From a checkpoint of a small transformer trained on Wikipedia.
Training: a variant of Adam for these matrices, 1157M tokens, 4414 steps.
Each number is 500 + 40 x the weight over its row's rms, rounded and kept within 0 to 999. Layers, rows and columns count from 0. Numbers have three digits each. The size before them is the row's rms in percent of the matrix's.

# layer 2 attention key, 640x640, rms 0.0453, rows 242-319, columns 80-119
092:464462439566542486480515481422549481547494535431509498549527470524488490517535502512440428465473541496400532433513507485
110:583496524433459549506487507595470492503527502499552570497477470492562526463504424540523507527504459519550483539455510425
119:535489505452514552525479516561495458489569573475610549486528466452501478451534411505519551561480512510493505577427524427
075:486475476537492435519442488461496454481563579496548521497585495583416489511489525511442559482571486531505510437510470435
104:508528547450527485529513503456539517513490542551544492492514564513480519442513588505515482451469514560526461456400506431
103:486432545436515497512435430473537496505534571462528496519604487562476519432473473555477437491484495584535469523520497405
101:559530477512533540493509449498488484557599501488517474536413443464540465569533481502492455573465519541494545418484468509
100:479467508472436465496486493479498597456480480561429586418478524511516507499477527476556481466503501494533417509494441511
104:493484575549530486482531449540471450457496526458485457502465450475536520529413419439501552571492499434476529510430490538
106:362487529477498488498522474579477505490499418569466510409494508411507546486458505445517510515549503467600444536458454501
099:518458452461531488516482516538479469550572537458470607551419405475508444468503472475443524546439552477461550477513490575
105:586514514534452492530506433529480567513426440464461523543401570483510479576555505506541468532485465513447515478456485602
102:473456509525503450518494549451489535548502492492497571504606523497476498455570543541552500468508487525506551587501507482
108:421553485553499525500555492442433484486498479481540468512450500525507449465489490468474513467563456411550484451528513550
092:456493495451550523518533524629529519435546428519539531528507453450508461416518499417466484485469495534550467502508493472
097:498515396495477493544521528466572524461478469559466475511515523498447462529510488532421514499511500482471481465562489544
098:584477553515505535548539505496565430514483527434527536479484526502483539530486472502524625510468475532531549567481502471
096:484493507538519481475577466454432455572490484450509495533508560508493513499506491529538529478532525513514449482438500499
088:587551551564537467521478500414515470553500551505433486493534533516465558570539539518449562459480444535486491504517455541
094:510538488497491408515551541471462509491477440516432447528479573520472536482500504476464462487542506487514471469546485567
093:495484517537550488532443516523544488493474518511506439500531500479484575507578549483451543476464456553535563549517483525
089:538526537526556453463492516448510516530463553479460494520521533495470517499546505445462507477493504478516555523497448474
095:476545483500454501458558485488460529505527480506506508508478554518517456502486510462534443482490483471483513471581505543
095:527560528553561452511523471434511431500500527490440446475471560526475507480547507415516530560482513547485521532472460502
086:548564561574497462440518579542499471527482515507439505544513523521487606521466492472513547496472499527521504559529512472
098:508523556433484493502523548479539495463485438570443503523575524547522531519543497480518513528508533488512449536583532559
110:418569517616542479547560510486465485565469456521469514520558540476516478498490565535446501463515519457476523420552478495
085:589544563541531484461581518520516445541434524488448465468495477496520578497439542488498508436443457451509426509519514489
088:512504536510521429461541492455537544487423479507496521512495533457489543499474537482523502515484475525450467490528534520
074:505543558510517472406492558554479431502464554473517504512405452496543571533488521431517571458493511484514522511496505436
106:518470480469520503485483480499487477489503489478601420429435417516588494437503460529485518486539488401530551514518538473
094:525510493466479497496565539565568512563502510544432467539459526517561545498539537544556524511420556511485446502502519499
097:474560503521540486521483498466485562557535503543485516495434496500530432504462472521475433512541448465432492498557460483
110:482531527564505444528517509456499501422473526563398545472555527468512447534490577444483458496489520520494492484426492485
196:483537476589476445509516441408509535535444492555380479490511564486474545544524552492492471473500474487480472437522481531
106:432501515487519505424430531523509436487518492489571518484466474530476515520502431463504530527547499491403607529511492489
097:520499482385522581515504555505528455489491479485474521476570461562474435512456536514509528508507495460487443472476463506
097:500491544457452497449486541523464545486479561511540508535491466544514507519529484466495536398523457535479622549488512546
100:488508472422431552495461487581520570499611482498498566505455533530489501532547481513507485516498420514510493472513517534
102:539520500480455475459537471513529428513527540496477543495504459534492486487436534530418458553586429411467564493492580532
098:551519509472519515513496534539463504486498480505489533565507503534534533495510464523462518569503467441506459444487577500
097:488517563497496466519431491513531534513419469492551456545506455513550526518496479502476539513488495484510518541529476547
097:499456495490491524510435539519504528499460514560538510496462432480600522481538448529514507486524529530502474464511479466
099:519496492423515555490519469554569463579546459459528458441465498506496545482514539525521465546492544501456519441529495503
094:510531463549515562531438501516550430528516533478458523522426462542502515468477475524489454515483460477415525491539534486
097:472449494542530448513455500474518586554482510610502466497477537510480456528532381521494486505453516508389471488581422512
097:540572480538577423489527534540444465487457482463513485465449509501547565519500465419511533534544481534561544476494466478
093:479467528458465612488492481552464536484541526416533618497448438537490461447488479517502451500507529525518479480579546448
094:496464576519482471511504514465520480529412501534477457518530527472523498517436615502506500451485481479456539551417499444
097:501486518534500472488482478426488473554496538518385448471532523543479531538577553490473489469522493469489500461508493513
099:538510537525455490539453486458529548480429485542460537563495485509494474493501556488525510469483515490526415531561514484
090:463471454449414503524564510535492537472533478479623504497471487494478453486486434509496497536536534515524519494546469539
093:559538537545497505496555518428515495570476489480370523538498519531514542510503573487513544440480437501479484519511478483
092:497560471566501456493504504418567478537475483562432425493513530457497567556488503464583479477477480501470488499591457506
086:422471471407453550542521466478483571514536477517611522440469456515550459504522417529512458549488495463476536454469517472
090:479526535538455466484492568578530413546500494518449515483536506538512473487520399455577492516495503531456498555521498554
099:448473548381442546437450486549523578438477459466553472524460473473541488494527525528464488514503538440569450473496517495
101:526545583512467517524472482502529520501468444543498417537501534458492537544488573533478534486495487483508387434556459534
088:495536515516487430432563496490481494500446486463505514517421479490467589503480503496537534458434492511472502477505499485
118:521489457447437535479513497585464456502584476468510512503499454544498510453499447452494515555513515547563530561446478476
106:504455491430507515498467518542553509503528504474522502552512425553494515474460521498453494516498503472510587540520514453
132:513463531417503513494479516592470474484538475449619505489498435512527490426455457496463491541503534489526524546474565494
087:523450459461520545529471452486508544458533458489541472501488543464510433514549485503489472564522508509503537478478524510
092:503492532459504457499520457562509520506525489542530523536517417500480413486426504512491487556484500475562437504439493495
096:516526473494535459465565492530523582482581501560459519500507498532483470480453528451537481508474468563490502507495541480
097:514519578504533526416498529523535585491491503594407502458525537594532541520501455500517508470544514529494487491573471549
054:497535548508539426477498472515580601518417535510446405487461456515461506542485430527419484464448538438487509452604502510
099:475549523490472536535521524451518449512506532499493535492440508448512487538501550518492502491461480518502554528527502509
103:517509511442498486494480464425496551491462528576448545457534472596506568505532474504579519444498462484475457454504591528
103:484516405535449510541521490492537507535580526461471467551484488547528523463455516500524482498538536488472515519534512496
095:489514543538520501444523534488532532492486540554504477458530488552533524514487505511530547485498472464558519487467486489
099:491522489421468502493487490540557495505497486474502479543480466569473499508462560491495459515550484464534475489514511445
104:546466475498500521529534543505493475465521496480510574498493515435474471481502497437507535523501516509530528498441524457
101:607384498506447488467491465498402563515504519561463418520441459494527478446452458539491450530485521425496508462493479545
101:571472522446487439480541485592452510483505491475480505445546467549516511539453443475506436451535471452525543519542473504
096:500480581429485491465493492568483586491479517461483508595595497496478489506537504477515564470497468501580479518436470513
101:442494482516532468493428443572502486439533492528474464500443498460486441489418490513511484541540549494506443493537468511
100:450534535558489435498499516412525513474499472509557456408485536422481471522532525488540562555493486501559493523430515532
# layer 2 attention query, 640x640, rms 0.0469, rows 243-319, columns 80-119
097:478463503480466539512441499454506565444506479509513486439500491456514403538534487545536571520584428465480529458498506494
094:539515477501479474449471517519557461490539568488437518419512463550540437556452463498543472510568522478542530531526510512
141:538517485537468474490545488452478527476481551524471460504528545496494511545517538549541450411491426491534535439481484517
098:601491411467443481484541509568525511497509528515475499516456436496547485521559455501478510554552488510492579553542487500
098:464492429499448548481427595491408521450490525481497484493527470501511492498465558518549487544470494411498532512556518494
100:462536512562453488462458451522498442509471483546464501558525508530519496509538477431530517554505542435556542570493515468
099:435426465490532530430482478500470464497500516519523520536489465505491495458490465506547460413560498497564498499518502527
099:476502468522554475574462462462489482539490494480500489496525538498447494481500536443489583550495557521480426473551506464
098:410454450528479398472486504530470483522518463477506501476502552508480487441461486471530491502583514499487471430495574507
098:532527536509525523545472468525477464501433516477482460525433505493514574460527607494536532482400507524543530530481525479
097:476569505514503520475523458435511517429519469467498503463454521475495456485546480501513515482463608406602534502518541525
101:536502535438416574475417536554490499503526533517520547478474479530479512538484511564513518494541382500475592542452483462
102:477473501542544427518484521500538443559520521484495559490495531488454462501546489479500514499453535489447486506536557490
096:405492542493500551477508513480551518548556535504569517510477464487508536492521510496459558522490582578480421472534526417
092:480493572419523517451427502585447565469576549402587570477461416513535468455524464438499510531513520500535502495451514471
089:474439515507477515543428488423504522518476471583435436561518528518499480464564471541460488451492515452504497439518472491
098:465450422537479453544455551441511490574560523582415475483543513500491484544503528520468421463531458494482468445567502522
091:504418492523534526532532453418470485464471534507466500497512549521480460463495522531456483506560467457489499461510504514
092:550496495451556528506522548496487471481465486521454479507453488570559502494417516532506529491502472466461487523526476532
094:482503506551416445525548489518519450559501501510475488497552575452489516527545505520519504538523466520490445495510517514
082:511511477562457478488531475463538473449448417580446470462492533432504470525494539545539463526463447503535499436497503519
091:477478534446511557499432575490450467556512525543537504485530459542530516501453439520478466508514458481469497517497566508
089:582542470525502474521543471464494591499416489526461502487495478432477485580479546516506533468464491516491453470564539509
090:524500489553471495567563411471550558499491497540464520465488536425473445532555500566550470493493435514489431466505523556
096:499544509549449515488497402504515532491524563486510521568474558526520514516546503511511554487508527500471514552505512481
091:568454516515496487503539499499521523557531488489493509481442493496492490547530607563535508443491442550504452555500567540
081:492458522554481480541530482417517501524472503489492563517471532465388534484524587552563497473517477558515505510500471586
089:401527476552479498497439395471495561532535525517521531479484510486469459512568513537545489493524468510464574479493557490
150:497500505560518448529548495408478534500490467557386432495525561480448485507527535496500436483504455483480472472536520542
093:502541591437496497480426593506487342458483540477507515514480514484514528474486493482553551521464481482523516500414487520
092:468485531497614487530500537509465483511584496512521453521533476569467531528496512527382460420503515465457503464440533565
093:474492454571427475472554460486501460440492506448519556494529513495468493521553514422551473423529470560592527495459532530
093:525476479522477455399527473436533501475478450506533515502456511422422474525527443436572468526424476497512565486521509479
086:437560459497514511563463575532444537502409486573450467547515570464452502538508563505503529461524463595516430474545460563
096:533450472543536491528508468503498526505433553509503479528505454459505508427501505510465500472469517533519484493539610489
095:458468493523426525511485473501483458523592569483513537481532540548502517515525424536469467487575457455481524549509535501
096:521508450560555480493439487548552487476450507500484410533547497458495528490518489482551475522469543462539436464496480487
097:442502505511538550539534475494450547487509569516507509500473513481531518528463498522434536420512588519477520433504498579
095:485526549555422467528474487513513477448464477480524522464449533484483512503528538523549524489469475614549443547518480492
090:472526422512519513455512439461463546498547520466514545505447493468492505504524585527588509445462477561502502459504498559
097:542552454561500510597483498496512483417467507520463520528530544506601544458559498510471505530486600529503499530485447480
100:508537484524514501501524552523572440434479484425497525515475507467411512498503553444492476525535463530528507492485504560
094:505443551479540462510480532507459416474532607509454579509523476576538537544440432567406520440533496520520480527461468572
095:480485489515473529507554491430463522489530482417541512529548503479470432525502543517542460446513458569550501486490530539
097:468488389536559538516518579500549485492478465426525436507459507456571485449451559468526455508529486532548558489521501568
095:486437479518494536559481479424531486570499534551455483526540506558495488542517566514482496381506458432497563451555528567
093:443480538571436487485506495528542497566538512518529521492494494428529554446530450425521485484513531552503490546503507415
098:463452384453536499536435541528398495460504464508456445538515567505521520487488473476503454449500483465504473474555442518
094:549503518540534534500503498458489466407432531527437472455481495511547459492463555502482505546403425515461573506473519494
092:531508503401536508490457519525435507470472469455538521500469503578535505536423501503540477513520538444473516501496502530
093:465529481471496564530456454545540521487585582476547602519505429518575441523489524497472515548491484517496519552436548486
088:448484484498482466471489484425449483544513450540512503443577497529518456559502454596506451495523390432456486453538554560
100:528459500465552550479521560455493440467405524506436462494509484542571495485443512505439548523499461503517531522531487520
089:442527530444569489502508527566506481541568497409558561549426464483486480514522460473471503471509579492498501505476518464
096:565505435482484540451552507449468398447455555531487549495509497492545494468486536526458484545461517564522463546472538469
090:473480494456568530516455576515437464522558528505525504528532462546561516468462435528428488473497504409502514540486526538
092:486530535590516545496551514532596473444475462514461581537478527514538549490461532479523525470511532505507534574523463559
098:468461505525536479538536466434464589498488450563394503454506522499492452537491496545525469490521488431468482461552546554
096:544512567429540434527544525550491450426459541480514478518484511514555461531536503480431479518542458537505450517487467516
091:527497540514524512427479555521457494542512523512491434493601463513551518488467487502479480498464542520490549477473518491
084:536498536487605535513468582545484480530524589504493457499460454549568543492473500507468508496474562518496516528476452514
086:464498511435538532441479570552479537507498468468558467507528448528538512483466448522444470514522570481498498498474514506
092:487481522426564555517384506526515476515540514517520489504522525499531540519497482524461371502506560463448509487480493530
100:489472462459445476467493495484491547550458510533525545492536485541517463571534519485542487465524516464467522438488509463
098:449502475471590570547490573456484386548496534449539499504528512538482521432453505502443562442489545465466519493441498513
190:495520493562493455522534494410483520497483473551395434511559594520463481540525537498501443463508475487497494458564496548
099:564542506520412520492538427562529547452492423492503463580558535407477512480451418503469444527479541576532426456516483472
094:438508470516565489567526534411487453533485535487533552520428481516489470553484534511485523480483461509499506478482523541
101:468556522457472549448513545493466505484446438469494488473534490472529443572542504454500460506522507497532525444496498460
096:437500434498569537547493591430491452521530507500523469497552532461489496490465521487552483510456463459478536485507535541
098:565502516513551509517507542571512441468529526515521508507493491512486509566503480428409513458483463481509504541527539528
102:580546565496463470463485508490519552496559533450480427434577497510470526514561496482472484489558515435473480518512430503
095:443513547465609501496474570499479389494501548473511451438528520549516510490443535480473491470507471483483527494515456561
098:495480500425539535452545573492497364496492526466478514539559490503541498499525478461475513547503507568515494497458496442
095:552500434556466536495466487537522522492460498560484484537516517484545510428498500479499497552449593453471440521505476447
098:554446479474572540469533541466519496544466468498472540472476482547564418504532516467515493489517517504524551547455520512
100:433544513510517530530505520546538496529499509555492532489472478505406461519519504454541498447503510464531503465582474517
# layer 2 attention value, 640x640, rms 0.04, rows 192-281, columns 80-119
091:443527515510502509519505498485384483536516487539472517462498499436492456530556500509553600474542427521496450479496510514
097:574492506502447516391475496461543552482517451528491414559508535529470513482492535494566560524474465445488515524487498599
096:402584465545560510448514517512537515491492443474479536471528529487452464511515534511456455518526464584475523522467528531
099:489556480439533487487524482530443477482523480480466435441470506474503484482494519433465519473586539464492514493524478586
094:467441555549527512512526497487480495490518412465485521453471482495521455539517507597466443528522498523481564508498542571
088:470494498457494460480492559484482461448546460481468517538420501474510568474488477544440499504539547459507557473593514522
084:518491492515556504557438488521572505583496496432486475535545497514482501483469467503468498485475498510486498524476542448
097:507556467506548455574487499484538473537504380489508556554482466528500453468510530410564491534454565444481471494554500549
099:479494516522525530515554506474504475509497457547489485476495482478442477501500527470501476572464608522460473461504468462
095:479554522543480509500501508519453482493464488544493509487464515454477566471472591530521533537455493548500485507469545509
084:488545490497462508474500531501541534502491500485484507546501487469484551464498530438526447501533459501493522548507543441
088:456452519490529501470495481472474445531485594499497595435527461514496456484492500569520505478511501462431558507462588513
094:557441511493522460455515499540547457399481405515526476514495535495488544501502470524472475517470530518530501518498513495
096:558429507491554498516532479513491445546538477465507528427477441570566534446467485584511487516491508490501548528478528514
086:411529499500512496491548492499676480536485578483485498479449497538509541469534496478465502472442440436457524453561547514
089:523493585508423477509443551480461477567541568504455489447518502480445502481551459474537480451476507517503430488479504485
094:456487525477505548443511485474503596476519573529505509569516539523500492507488488531489499507494567501518464466535601525
108:521393572482458545489493490438464449515465543490519447503497500537506442450399393563470483507512478436517511457490533578
094:471427541558528462487468563519478503464532531507492498466473506402514681539551501563522531449586529563551494526480514448
090:460516461500459478483530403511595438443459504507507446502473502513476451510520498365490474463582501502524538471499523559
084:410452513498485493499487473517487555572461568562496479528513516460510564486568494556484605524476539527554430495462470422
098:443452508499467458494557500497431472461492409521491494512527522484503482502516531521496397536429417454521544503477484471
096:448456525487536518464519482479402492510465411513503531565526472489440460524578490621430506507470520507540532548444478435
085:435454537518522494518479457493433580497516482543439477474546514479450498527507502461595501539485440553539490470511466468
094:518529520536465513492480530503579433525499562505491423440528518476463459530450421499596436522488441502522567494460529589
089:373483510504506457622470420476510537484506400502528533514467495467490463494541531445478490437537590527566463410542508461
095:377529493512511553558535532506415549475482481536520486479541500427514575514541521536431544497445505534539473475513474479
089:469454441510552517565501477476457560555494437463517532557556442469480536478540497496489539510445517487494488554527542494
096:502447492500446532477507547446462471479458584521509497504505519559528545471495472562455501488472520463565491517493481471
093:470495527498533537514478475470474528482509443526515452540538471539525402509514527588488494471552512477538460499474579520
095:459507472501487446544459543560524525495467566471516539482534515485544477482517464499551493438513494509498484527442480483
090:429474468509507499466457527488447493482511445502456491501493475569430413522455545540525406544509482523541523548490559501
092:440584497509506531487525536490515542477536460486503521565510503481555400520469509622403517487516502481569479505444525513
106:446445490510503471537510510503456511499522478509498533453483486475544496485500520556527496498526455476602526557478493468
085:452453528469503481522464483508462516489541534505511521509480491446490473513457451582483465480574462577538449507496479414
093:354553532476556513527452475474385559461510509509530456562509512480531487504542504603543542473494452541542487474469519516
091:401574499450487506463469460490461525481482513552489554529501540479552542499504595472480498539530520513541410515593402521
099:477484509470527569514531496492486509494581571457496535455500466485564489442441545557501490555487481489518483529503522573
091:473482502502490591483464461504506522510512590499503531451482476471538480476489509575492515468524495502514496517527452458
095:446514474516546494505480526500548600489497538507480460540530472478529588502495553563477564460513449464554477474564543439
099:616508522483474505498521563535496458524506470464510523483462479518478493483425440448431492515558573535465548504475555509
088:503547497501446497501503446511451462462482476544522452522427535471466454509499499488479547478554472513485538495506514553
101:512501497525533518514492486507475468464484540498501497489465469492518558444481533576480517493548528463538533560466550438
094:523523531470506496561508514541416593482568476532468490443486482469566497518532464483497515472496481444527532505508489504
095:603482442489466531509460505513585588586488525528501491572475498494479542447519473468539488528420505515487460519487538503
094:597514547516506509451488598523421465475512525493482487502504503519470544507473540510521498462480410475486541532487453476
106:493464538491466531448415576446560448581474575484483494592556519551452525519472482581410515491419476445492453457537500455
094:464441554541500433550464522478437473443492526498505491480494517415494568538465518525521555483549474504531470487455432426
089:524461499501488507470503408487577484466464574486510466466446502492453458481458455498428564519557486420533522491495497523
089:477488432482493494537468435524572543581485506521478478515507542531459469463558506386525555497517517503485438478486498491
096:503474508492562523579513472481533531534537527492512574481494485573519391499484508522498473455500575524491499463536589500
094:438481496502522496537528429481510566444479470503535483556464467480520448496474500531444537484495521600575523503489532458
098:517440475497495539422470488507543499538485522466505557397503515486480437496543434530466524487598487511516521504454554469
097:496533496476509510479520440490468511446532427505462534486511481592500441521481517478569470542480493555476510513498544566
095:529548540501550511484480465500511447518565543507540456543494514540510585495544532583448562515499507539520554554503549483
092:556427500499487472456482501536558519564477517469513551474502521570594570468461513574505522525508411475550536544527510553
093:495441536530553517477458533458515489519467477489526467512507487555509503504488519526448524517424502413500467516486541599
104:540449563499516488481477485495462469454482482494512451487443535510498513493463524574494501497505530539473508506532478509
108:459538479510506579454514473489493458522443605542500454521539490539508502472506459515522488534481473529510472477570468478
094:518430468518453471442513455498524543533479456483512513500488532562487467491508494425522480547515549529491528511503457594
086:489468503491496459482485547487482447500520458477498488571483536487478536493525498532435543495515466498445528517483503531
102:586520485506506479504496478503496360519537405506485492474470519497548483525526466517405496480509517548477554511447475558
096:379548505522422488516518550508491446496485568491505439501491481497480536474508491492486498465520481502472519477484604545
100:492549498526532488460465503472535486530539530446507511488494516451491484517507466531457492441517516528468507485477549508
118:420511539483545540486511474411530477435576454470495459496563458548546522550488534558445445450476490476520510425498534576
096:545532509517491521463510495408564483519499548460497492546509519507447402557494501510422487560478533478439497530463548501
111:484546480499526488511485557558583552475535409479484437541520531508511548525494554435449527439495535446408499522496567487
093:483462526448428450500502507406532501580541448509483485494538514570538523496487501475609509466496399534545490566494449524
120:489543507562471528424520494435446497482473464530478456433500544507504428601500474453481507539518508533477536465505425500
134:571498484551506508464518517513523552547544559510530486485475489410461500485524475465423530537472557525518508566434528429
102:474547465505515514497464477463494508505510407490519474557548523517495487549504511463476562525521523515459533554449464513
111:437504455483484524510471537518425580510480448473480545486547511477471483418507519519480493478557518494477478450486445421
100:451510508520480500529490503579527543530468475504506585482473518536486563475507540455543503550559578556417489550540507479
100:447494573553448478535513583571443519540477475494530574452465503551519565495553499482487493483582506590503486492524511447
122:457469484566513478539498434499454435512520508540506506505545517505567479521510428484547538506490471456511563503506490479
122:499533548471426515473553478424526487516484454475517499504549497567448491553487521520503473471512449514426546484479531586
106:398506484509566530482432576509489515519479450461492441480538497561547588485482504476436465466549555444486470502574526504
120:576495415485490453495534389501528538495470489519507470452483526448482457497503469494575456470476490463482473392536531516
099:542472488481492527520498519454502481508547511510513514570542505485475504464405517496488507473525477509444542479463583579
124:489459480528513517492488549475426466554474483503530490499493506569461452475554489508522460500517514531546456477574490454
103:466517468508536518521531484464448522551540390527475413502460509506474428506516492500520450483557469464546483511548498553
117:506503497508450518475520555506531520556545462524489462474608507465523526501482491473513445446460393469480497471493565437
100:508489623522530427483465512581551466480449563473507554598504436518489526506473509478471517528525538461498511550492490413
098:545488503437550448533496431518485459493520581518466513554492469436539481447443444518424531505546475427537594553500474507
096:463558414521495484448481542538438560517517511513509461443464529471525559490497512411452465495515558499487467527528495507
117:490509532508442504536526499442578589438525531521507465413570489541533516562478473466551494457434429459421492409468522530
139:501508462537531497481493479475526530509454515537485512478484486466540514507505496466527467481522483497398450426559497487
094:484483462481582482523427543535516498552521444470486433499466458564498518491492522470430524509581526495431488534518569551
123:514447532488525500543574506521625477517475533471505463510523478487510506469469521568515478464480474447532543504499517544
120:543521481506492473475463528508536509457455457515504592455474514549527534571528545522626522457508521495466507499610439519
# layer 2 attention output (transposed), 640x640, rms 0.0391, rows 192-280, columns 80-119
087:502419469481527464506489513443539558524521512467432523784479492545549502453513539477489495501450520515509513562480427469
097:441519513457503523477482514536530431497494466436548492376515487463542497479411485510471477494571522462508500536544474458
100:521470509493528485502448474587462528493515535508538420585473463506559557498485504466474592492521494436474471533484503529
108:450501487556560556512498491502475515497494494533513486575446452529503466533537482559482437518487473529546486571518488497
100:480487474434456505416488479548528456584495436510529520489444487549529558466481472421535497561480513537491472430513521477
096:527523486573483502461514466533492461525560465519527529435447476511523441488493498437540525501468495475466434494460551522
091:502566545483459500512527495478403527458460509534578486224553480489511501483501508482498515479463541527533479435487550516
098:525497538557524490523472507528457502484534549554624526211442449472453442512536496525482546424538461478481506495496522505
107:449387464571505511501475495572461474490483526457496582487417488487496482584496514530571507476538481522491474452499567467
101:486539501423499510498523547457609498514451535520433495609463547513489550453517428496453499523529447451480542524505431476
088:498531524596423504560508483496501514439447517541479448375580491491447444475510497572426543577507481470551476467470522503
093:509511515522453445472531411497514537548590431500503525658516518458555474512538488441515463510437556547528492477478486498
103:521472417470439581491479492480500470483489513478410480566494516571514482538470504503518469560502502512500514418500480420
100:497553543466486512497537429549475498503479480520519509341466480518502508446545430374524505491458514546531447417476536495
093:524457458479522508503487524555525457473518507554509504486567544517450538497462537489577468526501449557513469590534545532
094:461476443604554509476536510533433448501491448578555478566516540599468469504526504524475485510568530470523547491525483534
101:467456441479445432508509488546581513500534480424471552460513501457504560469437460485537478519551476465448507518524518507
107:501530482439423472467488478519498513491521444441511565374494515444479530517449453483520446545506526514519486456517510439
096:507534513532491550470518471450487449526486496552441511695496482544573437521501545473508448488516534585482495460489476529
103:560546551535452537525460526464530479494514495470467463523568581471514472514555477485495462480470540543582484527488502418
091:541546544493473453542517520443516515501534498481470540638480561483523460501496543498480462435497570451517550548516433515
104:498492471445543528519390512517595462515524535491439496592490580498557566488462565452566548493504461530459478533499445523
102:502554490456505527467479510493459481524472500537540510509459510521543513505432543457492544473520520451498490511490517504
094:531508511464465464454455465549550464537531468461484471614471493527581535496490495497438542486547480476472527491426457483
099:505482518528501465495510512503494597448510562513471446614511416521540524515536474472394462483511484577459488494497435428
086:580419481516528453491439560506513508554547555540480472609481513493494519555543485495513505516520481477513510564444414530
095:551528513436491441483446499443523514571552531484414530678469487581551501486489504480485509482516494463487572613447473461
096:528550481408532522521515559532486510518520487535542491296504512508496518433453518497473527496521461475488510459507508548
102:515534468488464397514548470504499507486552492509424554529456526440459492516447492532517489488547507510437489524554475561
100:548453513410476476532506478486518504559489519462534491443532546470535561517503426445550586522464454444492529606490437552
096:526524567528461514484553508386543432488466520625505452586508535460499530490517564483468471506430461523551551499528421547
098:535548593488416451496499444470502510517441531534537442478499522436502555517503482521502582526501459398466510383428455494
100:498492509494503443482465482457489435525504530541524540367546545508464502470497490456538561485497486433471497550522483525
104:527589511435577510506484499405499530514520475530506480671516536474469499492478463519493525493475436496500458419479466554
092:419403423530530552463483497563471433525462498460458537589477506538471573546445511494568509561480507415511519508501496583
100:534484498431427451468455479487574495562530520462454513640550532490545511457466453434462521500489531418511514577487437469
100:521519499539509541511463537497543475489494502497472515728440544504506441580465527527476504450540553419426573559491491515
103:471566500446542464506516445488510526547483467551559521393442441520461499458533404484463562515502444462460497489476514552
093:493534506482493495452523453465480491501506454514502533695503540515521470531504501477499479503487595507502557535513470533
101:517440548442456538558523507552496468493501479528486525414503541522523517450484466453516541515461489549469477521473486588
099:455466435529539559507539510547469509431483508541533497297455460466473516519501450554528464512515421530501453451500566542
097:509490475554504489475473494448521472512491521458460529613560521511532474493529519488525448476465557500578503582506473423
107:501539488428497535548497513529501558512499500513501477403510450430440491521456405526484456538506478534461450498508520553
098:539509439514493456439448488489505427550593511540558513429538486504545452509490524481560536476476475569519522520512455534
097:471525510486525484528565527493494554433519496507514463319526458491450501477469505546449542501586418472501519447474498542
100:480431466463476503482540458481515446503475531509436493388523453528501469476480505505531543553501498507472480479452511491
111:469460504487488506479554504526490438431496465523524500453500546504470498514426523490520484476556534459417502561553537542
094:447496491521540600441462533488529433557498474547456505782466528515514478505491502481481443498512492479524502573508447534
102:448547567494481523530536510458471564511461467489511552483513475477441537580536498500467396514428556499529460499508543471
097:504535567518550521513545569457501537433501505516529438531496499525439546541513545580467513487529391447530533539502539497
103:529452488459533460490511451585491558472552507475537544521456485460530546520532489406575507469450467552436454447457527530
098:541473481442505472540485519512505511476526538485478533372560504466542537526468496460491530481466502502474475501452526524
103:504549533557537523526520461441446569404422488533478447688510502502507524559515533521487411520447524572527478424486539453
107:476450464463480502515459493592556532545474511475527517440429466513485578490504488527532555565520447467457501454485516448
103:457442543480453487473519418516478462549467533479433562421543503480536433466509483422517485468449599517530403575509451506
098:535605559451521545544551473437456530436456475509512451389484479462452480500532441481490536489477571499499492429471504516
098:443561492501444505422504482493501439537515468555544562397428461495476507554469514502514533521562497457443514550541481535
109:485429479524482488505470471493455481428531540433454488510486481508496480572496411485470462530542516490466506471507548486
108:531470532476448462523483486535540535393483514386453502647463516499497531507477468499478493476529526469486531515507537496
104:545618548498525508529514543418533609432442519485469442526507491431505527576520477541425445460519532517506512391503517436
094:431538566546518532537491456498408541477462496487492484399531424520456472460513465464497503501511571468541460540491491438
110:406465453569541552447480494527416510523494534520507554596447472563499503488513539439561455454497530529549449572567510484
099:490460463540558547469480529500494531499545500570491486682572548499493461569491489505478437542458475506519496528543467505
105:496451496534418472550538452554500547524461500512512444393580457487494491490535491498494503542484538487503473472431531475
112:530464479530524397529494475469538476546515499486498465520504569458550546469551515534467490476441567523491511489461511518
074:514477442553535478479496472491514542523513489505409520816523485506486534503474460542506468475532507506491508567547484501
107:446443527480523489508517526483518505495588499493498541604522513545497549503553467554450482482482500450507506476525416526
084:471509561550487435562536491422509431537484455465510512292455526430464464534533578555505493458481503543449467505510595467
107:468509484492454511465494498551520506522520526540486473644528501479477573430495441527491477525424480463537491543525445458
124:456519495530515504440476503481508515550575467453456558486449469577540514532454484512431482472539504485500469458483485519
095:447457489495514497516510471443517477509511545484447489652474553539478524525548509579455502473497540497468553474492414538
097:513468573539481486522488466473497455594558503471460447384480561470542527490496503497457544504454473501412523455430484493
084:487546537505432555433523509510416499558489537506529506409466479497549545565456501477515487526448461502513487459489516485
079:518550541443478535428518581502508459497452535480531437342442499494515472486480478470469521510452486480527435409410467454
115:484474546525482504504452450527553456579527494503487501415498548505506475419497535480521488516501596509528439452508523508
106:518512446501559433428550541458532396432454531439418460567513504466515489484502498581492472537493487557458537563473510444
088:508508537510434533534449520419469473548484508595535463416537536539510463528456470458508487565495520462481434503481448562
115:518549464484457436464528543531505593458499453478516562561499523480450521464485479502572524493469490482493431565554550486
088:511488467471598452442528530468541441391508462460502547623491485476540478503497498537516515455513475538455483586516587487
104:521550492526502529481467426461441448581453458559460441409539526447537412517513491504494553509507504526501493411483522525
099:459488514590475418543514431384474500535495459510498535456501553426427469558511535521510538512523501577484516486510524509
095:555482522548519429499497510547497490586531452549506471295499488436470459459541480492564492434512484499495462478542560441
094:528497459432547586474499565541535538461485526490470469623502494569554488475472467470466495510523529446528476497480473522
098:462471538493534477614456475472530536504564493513536568572509539574451492550506535461475483496568595494414494516492503568
075:436545565499465536516475505491442503538537523512573524354498533521472541533455465498482512507446468464486446462513477539
108:488496506526478438531545457567548504515522517489511522540517493478471549411539493531545481506452463529544515594539497473
128:516503492525450507454541498540477495532480510556478559497489553466528486468435449536540472503489490507509415445516537491
098:443452502490572510543460482399520430528544485550475542654484563521448499585490464530494529548514558475462458509489465530
118:510457459516530515543503506477517516457518460447523498393498439468499464521504547455529511477582480566489581518486541496